Each number is 128 + 32 x the weight over its row's rms, rounded and kept within 0 to 255. Layers, rows and columns count from 0. The size above them is the row's rms in percent of the matrix's.

# layer 7 MLP up, 2048x512, rms 0.134, rows 721-920, columns 128-159
size [ 88  93  99  94  99 103 102  95 105  93 107  91 102 108 106  93 100 102 105  91  95 102  96  93 107 100 101  98  89  96  98  96 112  97 100 106  91 102  95  99 101 106 101  98  95  95 103 101 101 103 103 106 104 102 102 108 109  96  95 105  97 104 105 105  95 107  96 109 107 102 104 103  82 113  92  98 102 102 101  99 101  99  96 110 101 107  93  93  96 100  97  96  95 111  96  98 106 101  99 101 106  99  87  98 105  90 101 101 103 104  94 102  86  94  88 100 101  99 111  96 101  86  89  95  96  93  93 102  96 103  94 100 111  98  89 105  92 101  92  88  97  95 102 108 102 100 100 108  97 102  96 106  89  95  93 110  98  96  92  99 104 103  93  89 103 101 114  99 104 104 114  93  99  96  99 103  99  92 105  98 110  93 101  92 104  96 101 106  96  94 105 105  95  99 108 108  97 106  89  94]
[[106 157 186 153  97  90 131 159 156 132 107 120 135 168 175  95  87 162 169  94 111 169  96 170 124 151 116 169  70 134 104 151]
 [134 174 164 132 132 151 122 108 226 111 162 136  49  95  78  99 142 153 140 136 116  84 110 114 114 155  99 105 123 161 200  45]
 [165 137 175 138 138 140 168 117 124 122 148 156  74 119 135 160  87 137  95 106  94 126 119 114 133  31 133 184 124 142 147 201]
 [156 130  90 124 163 170 118 156 119 102 178 134  91 105 167 140 109  95 168 119 113 131 155 142 151 119 125 141 147 206 147 157]
 [161 121 102  83 152 186 152 141 139 195 140 151  83 181 103 103 175 165 146 155  69 130 153 123  98  97 168 141 116 196 105 113]
 [149 144 130 154  59  96 147 187 199 119 106 145 101  93 139 107 195 117 158 104 134 148 143 153 166 151  94 139 181  99  79 144]
 [113 142 131 121 127 112 127 125 169 108 115 147 109 139  92 185 126 150 106 145 122 153 132  63 136  99 120 160 129 137 130 188]
 [ 83  94 119 130 133 138 158 118 142 101  71  78 111 123 129 155 125 124 162 191 134 104  84  89 174 141 131 114 215 120 150 126]
 [138  96 142  85 123 148 152 115 170  94 116 173 123 123 111 166  95 141 111 151 121  78  99  90  88 168 134 123 114 138 174 202]
 [140 127 113 115 115 119 144 139 128 129 120 236  90  96 130 100 114  83 184 137  38 166  97 144 164  71 177 130  87 132 117 131]
 [ 90  97 124 131 124 161  36 175 133 128  82  89 130  98 134 127 138 117 176 122 124 126  57  88  89 121 100 153 108 145 106 183]
 [126  92 167  87 179 119 111 210 117 140 146 123 165 165 136 148  70 141  96 111 130 109 146 131 159 164 165 140 198 148 121 157]
 [ 79 121 157 174 127 135 104 158  30 129 125 122 100  78 127 139 145 225 214  95 137 159 112 162 153 133 146 159 164  90 125 137]
 [180 141 123 103  64 135 138 135 153 127 153  84 115  90 130 114  91 154 163  95 131 117 119 158  77 151 203 147 104 163 142  51]
 [ 95 167  93 179 134 192 148 170  89  94 101 128  83 111 108 140 131 135 158 129 143 141 115 151 138 149  80  56 162  73 138 138]
 [116 100 100 138 130 123 160  65 154 128 177  63 116 156 152 137 140 138  76  92 179 154 148 126 121 122 111 160  97  90 136 128]
 [117 152  38 104 119  76 108 177 119 151 130  72 124 147 139 129  98 117 140 124  78 150 139 124 139 140  94 129 125 111 145 139]
 [137 127  85 150 115 150 116  93 137 134 111 147  68 137 107  80 138 145  83 122 160 194 114 118 159 108 182 153 170 104 165 141]
 [140 126 149 140 127 105 166 121 174 161  78 163 106 129 138 100 108 150 139 111  87 107 161 181  95 106 130 142  90 239  79 134]
 [141 105 152 128  96  57 174 111 114 164  77 117 135 108 121  94 138 105 114 134  99 106 128 102 139 105 104 119 128 109  88 137]
 [136 135 102 138 113 225 114 110 153 177  84 127 124  90 110  82 153 163 133 109 112 146  72  89 133  75 128 161 134 144 168  85]
 [141  61  61 109 157 130 150 170 108 102 118 103  91 132  80 167  68 136 148  73 121 160 132  95 113 154 203 150 111 150 108 104]
 [177  94  83 122 165 136 127 138  88 115  97 148 152 149 186 146  82 105 142 143  87 172 136 116 105 134  71 141  71 123 160 103]
 [120 107 182 111 164 105  47 113 112 178 153  72 177 126 134 127 161 143  72 159 154 120 104 150 121 155 163 116 111 149 105 103]
 [ 98 146 142 128 143 161 104 151 143 165 106 107  86  91 176 129  97 149 118 168 124 167 136 122 114 159 156 102 196 119 139 129]
 [155  86 130 145  85 140 114 152  79 125  85  85 127 118 135 161  97 131 110 143  95  87 179 133 147  89 128 131 144 135 128  90]
 [115 157  61 178 113  94  88  92  99 152 117  95 130 147  51  86 115  78 100 131 144 136  56 106  92 186 152 131  98 127 112 165]
 [140 148 142  88 129  95 144 115  96  91 123 111 217 195 131  98  90 151 123 126 125 118 135 139 110  92 126 106 152 141 121 132]
 [ 96  95  85 134 142 159  78 145 132 141 119 135 119  99 100 127  48 157 133 141 129  72 133 123  95 139 136  78  86 117 158 168]
 [141 144 158 141 191  84 119 122 103 137 109 151 137 142 124 100 200  97 131  94 134 108  87 124 152 141 172 192 125  77 130 157]
 [124 136 106 188 235 132 104 133 159 108 114 135 156 132  91 112  82 132 144  43 144  58  48 154 169 117 113 145 161 118 145 103]
 [161  91 119 106 121 124 103 117  96 149  83 178 109 117 152 130 120 129 115 171  88  79 130 145 119 116 151 233 146 148 118 156]
 [115 128 147 121 216 138  54 137  70 159 255 144 102  71 150 159 166 111 132 120 103 143 154  77  35  78  70 106  72 137 125 104]
 [120 100 152 158 104 144 135 117 122 172 160  96  68 100 103 102  87 124 116 172 157 122 168 123 117  98  77  66 148 138  52 115]
 [174 161 165 172 149  80  67 140 108 117 135 120 196  96 146  80 116  99 141 110 150 127 132 108  85 142 121  82 123 162  78 126]
 [135 114 140 101 107 155 138 127 127 124 110  78  92 110 138  96 119 117 142 140 166 135 101 122 136 134  69  68 111 148 175 112]
 [116 163 133  68 132 123 111 158  98 168  57  90 146 111 110 102 208  61 124 136 103 148 140 111  83  88  91 124  96 113 152  73]
 [104 130  90 125 122 126 139 116 157 124 111 149 165  66 127 126  71 158 189 151 166  89 136 121 145  84 137 114 107 184 100 161]
 [153 117 155 109 113 122 197 155 161  65 124  79 121 143 149 146 113 140 123 143 166 124 110 133 153 125  91  94 183 120 124 160]
 [167 125 122 149 172  71 141 186 129  75 128 142 117 102 170 144 174  96 170 111  61 169 120  84  85 162 121  85 102 110 109 156]
 [119 168 126 164 140 122 104 116 129 113  91  77 132 112 129 169  73 133 169 168 139 123  73 108  93 129 128 122 212 116 145  88]
 [125 134  94 162  90 134 158 169 145 134 157 147 126 137 180 118  91 167 123  92 130 119  88 146  51 144  32 113 169 108 127 103]
 [ 76 103 106 155  92 138 113  54 158 129 122 161 159 155  91  71 143 116  96 134 171 121 189 110 164  94 122  87  93 129 152 140]
 [ 82 129 118 117 131 127 151 107 139 132 116 119 168 105  94 165 131 123 164  53 114 142  93 126 102 104 103 123 153 170  88  73]
 [ 76 136  72 173 136 187 117 160 134 103 148 164  34 156 116 150 131 114 126  99 183 122 118 133  48 145 117 140  90 116 182  83]
 [190 138 140  99 113 131 171 116 168 118  50 241 171 132  79 150 182 168 148 180 121  69 176 140 108 125 104  95 116 103  52  92]
 [184 115 128 101 138 105 172 191 159 161 123 103 130 103  93 152 114 129 114 114 126 129 179 108 155 141 144  95 170 174 187  59]
 [163 138 153 104  84 140 133 164 121  95 104 111 106  96 153 118  66 115 131 122 128 130 177 122 152 122 182 224 113 108 145 109]
 [146 119 137 120 133 103 121 125 185 171 166 134 111 151 173 124 142 146 120 111 100 183 159 132 142 188 132 156  84 117 101  51]
 [151 185 118 137  75 113 123 153 131 138 134 158 173 126 143 147 141 128 139 113 126  53 156  63 125 141  77 143 127 112 133 175]
 [128 182 141 107 143 137 106  72 105  95  94 123 137 100 106 195 190 142  76 118  54  72 130  95 161  93 138 159  93 154 131 142]
 [100 136  99 160  90 121 143 130 189 144 138 112 114 122 107  58 171 119  81 191 137 173 149 143  80 145 147  95 167 104 132 139]
 [161  93  97  64  91  63 122 135 131 139 100 134 135 118 206 148  71 113 143 176 133  97 117 151  97  99 127  69 127 116 148 101]
 [ 76 103  74  86 180 104 137 131 100  67 105 121  61 121 100 130 136  93 139  74  91 161 111 151 183 108  97 130 114  88 112 160]
 [140 159  84  69 137  80 151 132 146  99 138  87 145 158 115 122 102 152 122 154 101 105 133 139 148 164 163  93 109 161 112  55]
 [145 102 108 107 163  82  90 102 135 203 181 134 137 126 134 128 176 151  63 137 114 148 116 134 157  96 133 100 176 111 182 106]
 [146  67 144  94  96 136 204 122 136 146 140 150 137 110  86 176 109 122 102 140  95 146 152 130 114 117 137  72 171 140  74  60]
 [105 111 141 153 141 146  95 157 141  85 146  96 172  87 158  93 128 158 115  83  94 168 157 118  43 133 169 144 110 122 107 134]
 [145 109 138 163 150 114 114 130 118 152  51 193 142 155 155 120 125 114 100 114 206  87 158 123 212  93 125  83 183  99 133 101]
 [114  63  19 110 101  99 134  60 176  85 171 135 141  92 117 207 129 158 182 121 152 118 179 134 149 111 127 171 100 108 137 160]
 [127  91 137 204 173 142 101 141 129 125 130 112 145 114 135 165 103 128 136 154 115 151 165 124 138 124 146 138 157  98 103  99]
 [157 178 143 139 135 151 160 128 100 148 108  77 113 139 142 130  96  87 128 169  80 171 102 129 157 144 117  96 132 177 126 137]
 [ 84 148 128 124 119  76 104 150  94 142 142 128 133 150 112 131 107 107 142 110 132 148 142 128  46 122 152 159  90 142 133 204]
 [140 120 116 137  94 134 116 164 183 120 124 123 116 144 167 174 153  89 141 147 100 100 114 114 107  99 157 140 155 157 207 149]
 [124 119 142 129 145 126 116 142 146 131 120 130  92 112 113 129 131  61 132 161 169  84 164 135  17  96 125 116 138 140 133  85]
 [192 178  93 101 122 126  91 163 131 254 138 157 165 148 127 145 102 177 140 187 138 137 111  96 110  82 114  97  97 169 164  91]
 [ 94 112  99 122 160 162 141 102 143 103  64  82  95  96 173  75  55  95 101 133  70  94 151 112  95 145 132 189 163 154  98 131]
 [208 135 152 191 130  94 105 137 182 157 143 134 162 121 111 106 181 149 143  84 138 115 143 121 132 107 145 119 165 154 149 128]
 [106 110 139  97 102  68  89 113 133 125 157 138 160 121 154 100 130 101 124 172 144  79 180 183 105 151 106 131 112 205 139  94]
 [142 120 110 126 190 129  96 138 116 148  98 147 158 137 165  58 110  97 121 113 139 216 165  83 178 115 116 102 101 187 140 164]
 [121 168 162 119 125 114 107 152 100 147 136 140 116 178 120 123 172 171 168 142 133 130 122 147  92 155 124  86 128 113 129  64]
 [145 183 160 153 178 169 158 150 128 158 176 138 106 136 167 110 115 162 163 146 136 102 147 151  91  63 127  96 154 135 169  86]
 [134 114 141  96 134 110 143 105 162 109 201  56 148 101  46 169  72 150 181 124 156 176 102 178 182  97 148 148 149 150 170  88]
 [142 132 158 130 111 120  92 111 136  92 186 150 152 144 133 118 112 141  73 136 125 118 122 120 146 135 128 145  75  99 113  68]
 [145 189 134 116 170 116 144 131 132  83 149 140 132 134 128 132  63 172 153 151 153 154 138 174 177 127  55 128 128 133 139  75]
 [133 150 147  82 115  82  76 153 115 101 123  89 171 149 181 159 146 161 124 124  43  65 140 180 150 139 118 159 198 201 112 100]
 [128 108 180  86 137 158  86 178 135 197 162 110 108 111 168 119  90 109 168  80 154 115 128 127 105  87 124 137 115  95 157 108]
 [137  99 111 115 103 121  97 124 169 160 196 119 153 103 129 149 152  76 146  52 131 120 149 142 145 175 115 160 157  75 119  78]
 [192  87 127 112 148 117 147 136 143 166  95 165 131 158  76 142  14 119 138 129 114 176 154 110 130  94 149 101 122 117 127 130]
 [ 98  92 108 161 104 137 128 117 157 136 103 141 150  97 128 133 105 132 142 194 162 149 126 104 195 138 111 149  92 110 118  71]
 [ 98  91 120 121 117 134 178 140 154 142 132 119  52 100  93 101 189 141  88 124 110 140 153 147 146 138  95 121 149  84 134 176]
 [164  45 104 163 110 158 116  93 121 159 118 105 105 119 146  95 111 172  60 152 155 133 134 118 198 126 120 138 117 153  96 131]
 [151 116 130  99 122 148 128 144 145  94 121 114 103 109 112 182 150 136 109 128 183 133 136 125 191 116 136 143 136 112 111 135]
 [ 64 151 123  95 127 119 130  94  75 146  59 127 158 160 207 131 139 109 184 141 115 126 124 118  96 117  75 139 184 133 133 116]
 [107 146 152 111 136 113 147 178 146 113 165 120 156 151 121 114 211 172 125 125 109 195  74  97 138 135 133  89 165 132  98  89]
 [ 72  68  76 156 157  61 145 134 147 148 102  98  95 107 160  91 117  75 104 135 132 108 117 123  96 134 173 155 151 194 137 119]
 [182 194 113 132 208 161  82 119 194 151 132 120  78 135 124 157 114 156 169 128 148 120  73 150  12 135  58 139 129 110 162 129]
 [125 115  97 176 115 166  94 172 148 109 153 124 117 120  94 105 124 199 113 108 133 171  85  93 143 135  91 103 167 171 133  95]
 [139 145 120 159 112  79 139  53 120  96 154 116 149 116 112  60 126 136 179  65 131 165 155 129 133  74 162 131 129 148 142 158]
 [ 89 119 166 105 146  71 111 177 170 141 165 128 143 106 173  59 185 158 115 139  26  71 156  82 111 131 143 118 143 134 116 114]
 [134 136  97 161 161 147 108  98  88 180 128 139 142 139  87  72 102 104 154 118  98 107 159 129  80 144 172 120 153 160 145 137]
 [154 130  85 139 138  90  68 207 129 122 117 116 118 108 134  79 157 136 203  98 135 170  92 148 122  73 101 161  80 164  74 138]
 [153 165 114 128  91 102 144 111 158 139  65 135 182 123  76 120  99  58 160  81 155 152 136 143 124 119 150  92 130  45 143  90]
 [119 138 148 131  98 133 157 136 118 151 146 141 194 138 101 169  88 137 115 141 156 173 101  98 116 144  80 119 145 123 183 129]
 [168 175 161 155 123 117  69 123 124 115 161 178  91 141 120 134 145 140 122  92 140  99 141 120 110  11 193 181 145 197 144  99]
 [165 174 132  86 124  98  96 144 105 165 121 122 159 105  99 139 129 161 186 130 106  95 117 148 146 118  81 120 139  94 167  59]
 [ 95 152 144 112 130 156 148  63 131 139 103 212 156 127  89 105 112 202 118  93  80 137 114  97 119 108  98 105 113 165 159 136]
 [112 173 125  82 111 170 187  98  52 157 120  97  72  91 142 142 186  72 135 188  94  93 143 100 131 114 142 178  94  68 151  98]
 [115  95 106 114  93 126 127 144  72  97 109 124 125 118 175 157 107 144  85 120  97 122 153 158  69 125 116 107 202 130 129 124]
 [ 72 151  71 163 114 104 139 182 186 206 116 168 136 126 123 177  91 125 109 158 120 125 120 104 138 121 140 107 144 141 164 178]
 [153 129 142  32 125  92 147 136 144 101  67 160 136 123 115 151 160 179 145 178  98 118 145 113  84 163  84  95  98 127 108 152]
 [178  30  82 130 124 156  62 146 119 148 145  88  95 103 127 145  56 160 142 128 152 129 131 114 108 135  91 159 159 149 119 126]
 [173 137 171 195  94 113 153 114 123  97  99 183 141 130 191 159 103 192 122 145 140 147 130 144 148 147 180 162 118 134 143 106]
 [163  88 121 153  81 115  96 124 106 175 123 121 136 124 140 127 129 200 143  99 135 108 150  84 153 112 114 186  58 125 101 160]
 [193 142 150 127  91  72  94 181 132 152 132 112 121 111  94  83 140 132  95 121 126 129 142 161 114 172  78 169 144  94 188  95]
 [133  77  85 132 102  65 116 134 140 189 119 185 124 127 121  92 166 149 114 143  90 127  99 152  64 157  22 123 113 144 133 100]
 [119 143 190 148 121  80 115 146 177 180  93  97 152  84 136  87 165 165 146 141  76 120 102 165  96  61 145 156 168 124 127 141]
 [111  89 142  36 149  75 152 125 162 119 200  79 143  88 110 122 177 145 173 107 173 102 157 148 147 160 125  91 183  85 140 106]
 [116 123 119 113 157 154 125 147 103 100  65  95 117 193  95 200  98 175 182  75 111  96  73 168  97 161 164 132  61 128 109  86]
 [147 114 131 158 127 145 126 106 129 117 141 124 107 140 127 128 130 147 156 135 151 123  78 133  92 137 147 178 149 101 198 115]
 [140 138 131 113 148 102 108 170 134 139 162 130 128 110 120  94 140 141 119 137 145 153 107  90  92 140 100 137 151  83  98 124]
 [ 85 192 132 131 139 128  87 186 115 128 164 169 155 109 156 178 119 163 122 152 143 209 155 109 120 119 130  92 228 129 107  69]
 [140 173 123 184 115 152  93 169 145 114 129 228 109 121 143 133 153 144  91 122 133  80 148 119 144 152 108  99 111 101 141 144]
 [ 73 172 133 201 150  27 108 163 146  90 149 114 115 159 110 215 115 117 110 203 160 119 148  80  73 154 142 125 103 137 142 115]
 [142 179 136 104 109 106  71 160 130 111  98 112 132  94 106 124  69  76 138  72 146 110  77 134  78 170 168 136 160 143 109 128]
 [ 97 120 144 151 177 146  98 141 162 128 100 151 118 134  70 175 128 118 118 112  97 123 159 132 123 137 206 118 166 118 158  61]
 [117  74 149 107 123  51 100 135 137  99 126 127 133 146 117 115 117  87  31 117  80  80 119 112 112 112 153 255 180  75 127  89]
 [143 100  69  91 132 125 119 107 124 147 106 156 117 108 117 137 149 216 116  53 119 109 172 105 111 150 154  92 146 115 103 151]
 [124 122 196 124 137 102 121 146 101 102 157  66 114 135 161  93 167 104 136  99 109 132 116 134 120  88  92  97 160 121 125 131]
 [119 136 178 176 135 115 101 139 209 123  79  95  95 168 143  76 110 132 145  64 143 130 121 137 172  99 155 142  68 127 127 116]
 [128 116 121 150  89 117 180 187 115 137  96  92 132 147 150 134 118 107 175  74 166  84 138  98  96 121 132 104  81 157 121 139]
 [132  67  97 117 136 119 144 105  86  92 156 102 159 103 163  92 139 101  95 158 114  97 115 156 119  79 127 172  95  89 105 114]
 [165 121  60 113 151 109 152 128 145 137 130 207 197 173  81 101 121 142 102 112  65  79 125  93 148  92  94 137 154  89 110 126]
 [157 182 176  72 166 137 129 127 128  98  80 155  80  77 156 152 138 115  75 188 104 114 161 125  92 150 133  96 106 169 133 162]
 [103 111 133 134 146  93 128 117 135 146 114 181 158 128 100 165  95 161 127 147  83  92 160 104 144 114 157 142 193 147  96 121]
 [ 84  76 128 161 108  75 146 157 157 119 147 139 163  90 123 187 125 147 155 112 161 162 155 138 170  90 115 135 150 101 161 118]
 [121 163 135 148 103 103  57  46  87 154 139 146 111 142 136  90  99 149 155 143   0 160 157 135 179 127 114 154 130 108  93 129]
 [127 136 173 126 125  78 159 133 124 147  97 185 125 114 119  99 159 163 158 137  61 121 145  91 112 154 122 122 134 165 157 182]
 [138 127 143 131  90  93 150 126 136 104 136 116 159 121 153 119 127  61 138 153 148 134 139 118 193  59  89 130 152 132 100 166]
 [146 145 133 144 121  70 102 134 151 118 154 162 124 135 149 142  91 132 124 160 102 185 142  98  94 116 134 111 139 152 111 174]
 [108  94 149 124 140 105 127 172 142  62  87 117  41 149 141 143 145 108 106  70 130  57 123 128 108  91 133 161 172 132 159 126]
 [ 84 188 173 118 153 104  88 189 128 116  84  87 163  81 123 111 122 127 154 113 134 141  83 108  79  85 121 157 139 138 134 114]
 [138  78  51 105  96 125 185 150  61 164  68 200  90 116  91 144 100 105 122 118 150 157  98 124 175 145 119 103 112 138 123 149]
 [128 150  72 141 185 119 141 206 122 142 137 152 161 139 178 148 120 170 124 117 160 162  38 112  90 134  96  88 154 109 179  75]
 [123 110 131  97 105 138 144 114 150  94 120 109 184 193 109 137  73 167  56 172 111 164 150 135 137 126 139 165  98 134 158 110]
 [153 137 138 122  90 172  69  60 128 141  93  93 185 119 100 169 159 140 110  77  80 119  69 124 142  83 137  91 122 154 163 118]
 [156 119 156 165 144 100 108 125 175 123  99 114 110 115 162 107 168  90 142 106 142 185  98 145  88 138 136 161 162 145 106 158]
 [149 134  90 103  77 116 156  92 159 100  74 174 136 130 112  67 129 124  81 181  79 118 135 106  99 108  83 138  95 109  76 132]
 [ 99 209 156 127 129 141 141 152 140 108 137 108  99 158 153 138 143 134 136  99 185 134 114 165 141 151 152 121 121 125 130 108]
 [ 95 121  88 143 207 185 111 179 155 165 159 142 132  98 143 103 114 169 122  99 120 180 151 105 119 102 108 124 204 142 173  46]
 [154 151 131 117 124  66 127 145 157  75 165 130 114 154  92 169 120 108 104 174 104 112 154 119 157 199  98 111 145 174 113 195]
 [117 105 118 184  64 175 153 148 154 109 147 117 158 139 193 167 108  85 140 176 136 164 101 118 148  91 103 136 146 120 116 164]
 [128 164 153 174 114 152 114 181 100 175 118 165 135 163 168 145  94 197  77 130  29 102 132 148 120 190 132  82 155 112 159  97]
 [136 130  57 152 156 145 108  90  77 162 131 143 109  74 189  75 102 138 139 155 161 171 134 142 154  82 175 195 104 130 107  88]
 [ 67 104 133 108 137 155 152 114  83  95  81 124 129 113  70  83  73 165 190 123 172 138 125 162 112 142 157 121 138  82 141 127]
 [115  99 165 174 128 121 172  54 141 143 157 139 140  99 121 179 145 107 152 105 115 124 106 140 136 157 168 121 117 138 150  97]
 [138  98 119 109  99 146 154 161 164  67 130 140  89 162 109 129 101  93  76 125 162 129 135 157  82 125 139 161 121  97 172 138]
 [161 180 105 157 102 127 141 148 141  89  90 113 145  73 166 135 177 129 157 147  85 152 130 157 111 101 125 146 156 106 121 136]
 [144  94 149  48 156 173 123 134 151 147 138  75 107 127 141  90 119  68 150  89 139  99 108 159  90  91 161 118 102 117 159 124]
 [ 88 144 130  91  88 151 172 175 132 115 133 152 143  81 135 103 138 143 111 120 179 123 109  92 134 124 169 167 124 139 110 177]
 [124  86 153 193 176  88 178 138 109 129  82 151 146 103 123 175  62  90 140 148 150 133 123 104 172 143 109  78 169 102  85 171]
 [139 106 104 125 172 141 114 109 149 131 162 106  72 137 137 153 172 174 122 212 121 139 133  88 144 125 150 185 153 124 140 110]
 [142 196 166  74  90 112 138 130 108  96 147 107 117  82 113 142 130 148 154 151 159 122 118 116  48 115 151 161 126 197 124  93]
 [139 137 141 163 132  88  53 105 100 107 141  73 108 106 152 189 145 140  94 151 173 150 162 156   0 143 142  94 120 121  85  90]
 [234 142 182 167 124 174 154 118  93 137 116 126 172  75 118  91 149  96 103 112 137 146 128 135  88  55 131 152  88  77 154 141]
 [155 152 135 112 140  84 155  97 142 103 135 121 118 168 114  99 121 141 102 106  23 160 133 139 119 128 157  87 123 124 228 176]
 [137 176 158 142 134 161 100 116 110  74 111 153 124 168 168 155 121 129 128 156  98 118 146 145 148 109 137 123 138 115 121 148]
 [103  23 133 148 146 170 119 135 188 125 152 147 116 142 145 153 136 144 119 142 112 149  79 128 146 114  97 109 139 160 109 130]
 [125 190  99 115 162 156  74 124 117 120 184 127 143 107  37 174 153 135  97 122  72 122 176 180 104 114 154 146 156 107 101 152]
 [111 125 175 143 125  37 121 173 148 114 187 163 157 118 169 135 118 106  59 165 152 134 123 119  77 117 113 102 155 119 133 117]
 [150 111 153  89 163  97  99 122 127  90 152 107  89 105 124 142 151 172 166 111 111 138 100 146 141  54 132 163  73 132  63 115]
 [155  92 104 120 160  67 108 133  90 145  82 107 148 103  62 106 159 108  94 185 128  98 149  85  88 101 144 139 147 124 145  95]
 [197 180  67 150 131  80 120  91 184  69 156 113 128 157 161 168 128 195 157 159  62 170 103 158 157 171 158  87  81  91 139 157]
 [180 132 112 197 129 142  62 134 195  71 132 103  70 156 117 101 107 142  92 156 133 130 105 148 146 133 168 126 111 115 159 167]
 [151 102  96  92 116 129 117 106 176 110 103 187 117  77  69 236  76 119 111 138 133 169 141  77 122 107 153 114 174 144 168 135]
 [134 160 144 111 138 151 163 139 144 151  83 102 111 127 180 145 137 174 112  69  47  80  98 130 108 159 164 160 137 149 153 105]
 [166 146 120 143 128 123  69 132 123 187 136 124 105  92 117 135 104 132  87 154 164 128 166  78 156 196 115  82 138 137  71  65]
 [106 157 102 126 185 132 157 181 180 177 156 125 163 163 126 170 158 138  92 103 149 109  80  73 177 192 107 140 161 160 145  84]
 [ 84 131  75 129 188 112  94 125  52 138 133 149 142 188  95  78 139 154 161 104 150 187 127 105 102 149 130 136 136 111 153 109]
 [113 153 143 128 142 168 103 165 122 126 177 127 227 105 151  85 123  55 141 137  91 139  61 122 131 108 161  71 113 149 156 108]
 [ 96 127  90 128  94  97 143 132 132 168  70 136 157  94 176 156 162 146  40 137 145 137 139 152  82 194 130 115 140 116 103 154]
 [ 89  52  60 171 110 171 105 120 155 179 127 114 124 153 140 116  75 126 146  80 140 119 124 139 184 172 129 197 187  85 118 146]
 [102 138 136  91 151 101  94 207  85 126 117 102  49 128 172  88 114 135 157  98 123 166 102  83  91 126 134 169 152 161 106 128]
 [124 149  67 154 145 175 152 120 116 158  83 122 107 107 100 107 105 171 141 149  54 175 152  67 130 143 170 115 131  86 140  90]
 [125 128  77  85 136 156 147 107 131 105 169 134 107 168  91 140  87 165 130 123 142 129 119  85  78 114 108  80 135  85 112 130]
 [155  66  64 126 153 117 163 104 134 134 159 132 115 120 175 136 101 166 164 103  99 132 107 106 137 152  70 113 147 129 146 141]
 [106 116 112 130 153 114 153 138 139 158 126 138 141  66  97 125 161 139 167 132  88 111  82 117  75  91 111  86 134 151  81 164]
 [125  69  92  76  85 183 137 165 127 198 118  47 113 142  96 122 124  89 124  95  98 134 167 116  85 141 118 164 141 124 100  61]
 [138  96 116  95 130 156 120 156 114 109  83 124 130 133 142 140 151 138 108 137 103 202 112 140 107 147 107  97 128 197 163  85]
 [107 110 117 140 136 151  85 100 162 130 123 122 141 141 200 138 126  80 119 133 200  89 134 116  51 123 128 149 140 127 106 122]
 [100 101 110 119 114  80 140  82  90 108 127 113 110 126 126 124 201 163 176 110  93 138 136  56 139 149 134 101 111 175 132 174]
 [ 79 144  74 136  86 169  63 105 132 143 107 182  94 122 154 129 135 132 168 126 207  62 124  75 117 111 154  57 108  71 134 116]
 [103 201 132 136 120  77  67 138 165 154 141 138 138 113 116 120 130  97 132 138 142 203 116 165 101 128 117 171 163 149 121 144]
 [109 123 125 133  88 112 116 117 132 135 216 166 119 126 127 158 222 165 107 146 118  82 110 137 162 122 123 139 117 196 118  61]
 [ 74  96 133 128 188  93 159 161 142  83 196  64 138 119 106 143  81 127 155 141 168 130 100 100 127 132 118 118 149 133 169  92]
 [108 125 143 165 173 109 132 103 111 118 147 147 186 166 137 161 184 121  70  91 137 110  84  94 119 110 147 136 173 101 166  96]
 [147  98 139 137 165 127  91 188 114 203  83  96  69 126  71 140 114  47 110  80  97  62  78 112  81 106 173 127  77  90 146  69]
 [151 116 182  79 152 139 147 102  90 149  70 112 103 137  98 143 120 189 107  82  87 125 150 125  90  92 125  84 192 133 123  98]
 [130 143 146 166 121 184 148 103 129 141 178 125 206  98 155  84 138  79 170 190 138 119  97 125  80 172 153 110 112 174 153 113]
 [141 152  91 121 160 114 130 125 108 111  78 150 100 117 119 119 114 160 109 118 126 115 142 114 187 116  36 126  84 121 177 113]
 [ 83 114  93 184  86 130  87 142  98 147 138 135  97  46 155 143  88 157 127 138 130 100 104 138 106 160 144 156 160 115 166 107]
 [176 136  75 128 131  92 103 153 135 133 115 134 128 168 175 120 129 103 141 134 133 193 155  80 176 104 157 157 138 175 107  89]
 [101  31 108 108 129 116 102 144 193  85 156 177  76  65 146 116 137 156 170 100 109 161 180 130 150 126 151 137 216 164 148 163]
 [138  38 119 149 116 144 153 112  93 155 104 104 175 101 136 138  69 147 165 132 128 153 147 110 122 125 116 120 130 150  75 155]
 [ 98 184 146 175 136 103 124  92 185 155 162  92 106 136 124  89 126 123 102 104 140 108  47 146 159  39 138 122 128 131 188 130]
 [144 128  98 123  91 173 140 201 108 136 117 150  94 100  76 136  83 166  85 129 134 119 124 132 117 182  42 123 134 144 119 100]
 [138 189 145 206 133 141  52 142 133  64 134  45 119 106 142 169 154 122 144 122 134  95 106 163 123 162 117 117 125 172 104 167]
 [117 132  69 110 147 134 149 151 144 149 193 144  82 147 150  99 159 121 135 146 154 134 107 105 130  69 207  97 161 159 112 167]
 [115 156 126 135 140 121 174 150 110 209 134 194 121 121 115 113 117  65  84 152  89  79 150 189 133  96  93  83 124 190 179 181]
 [119 161 149 119 146 128 123  73  62 116 156 129 150 122 124 138 157 100 129  91  85 161  73  70 135 134 148  89 143 125 121 136]]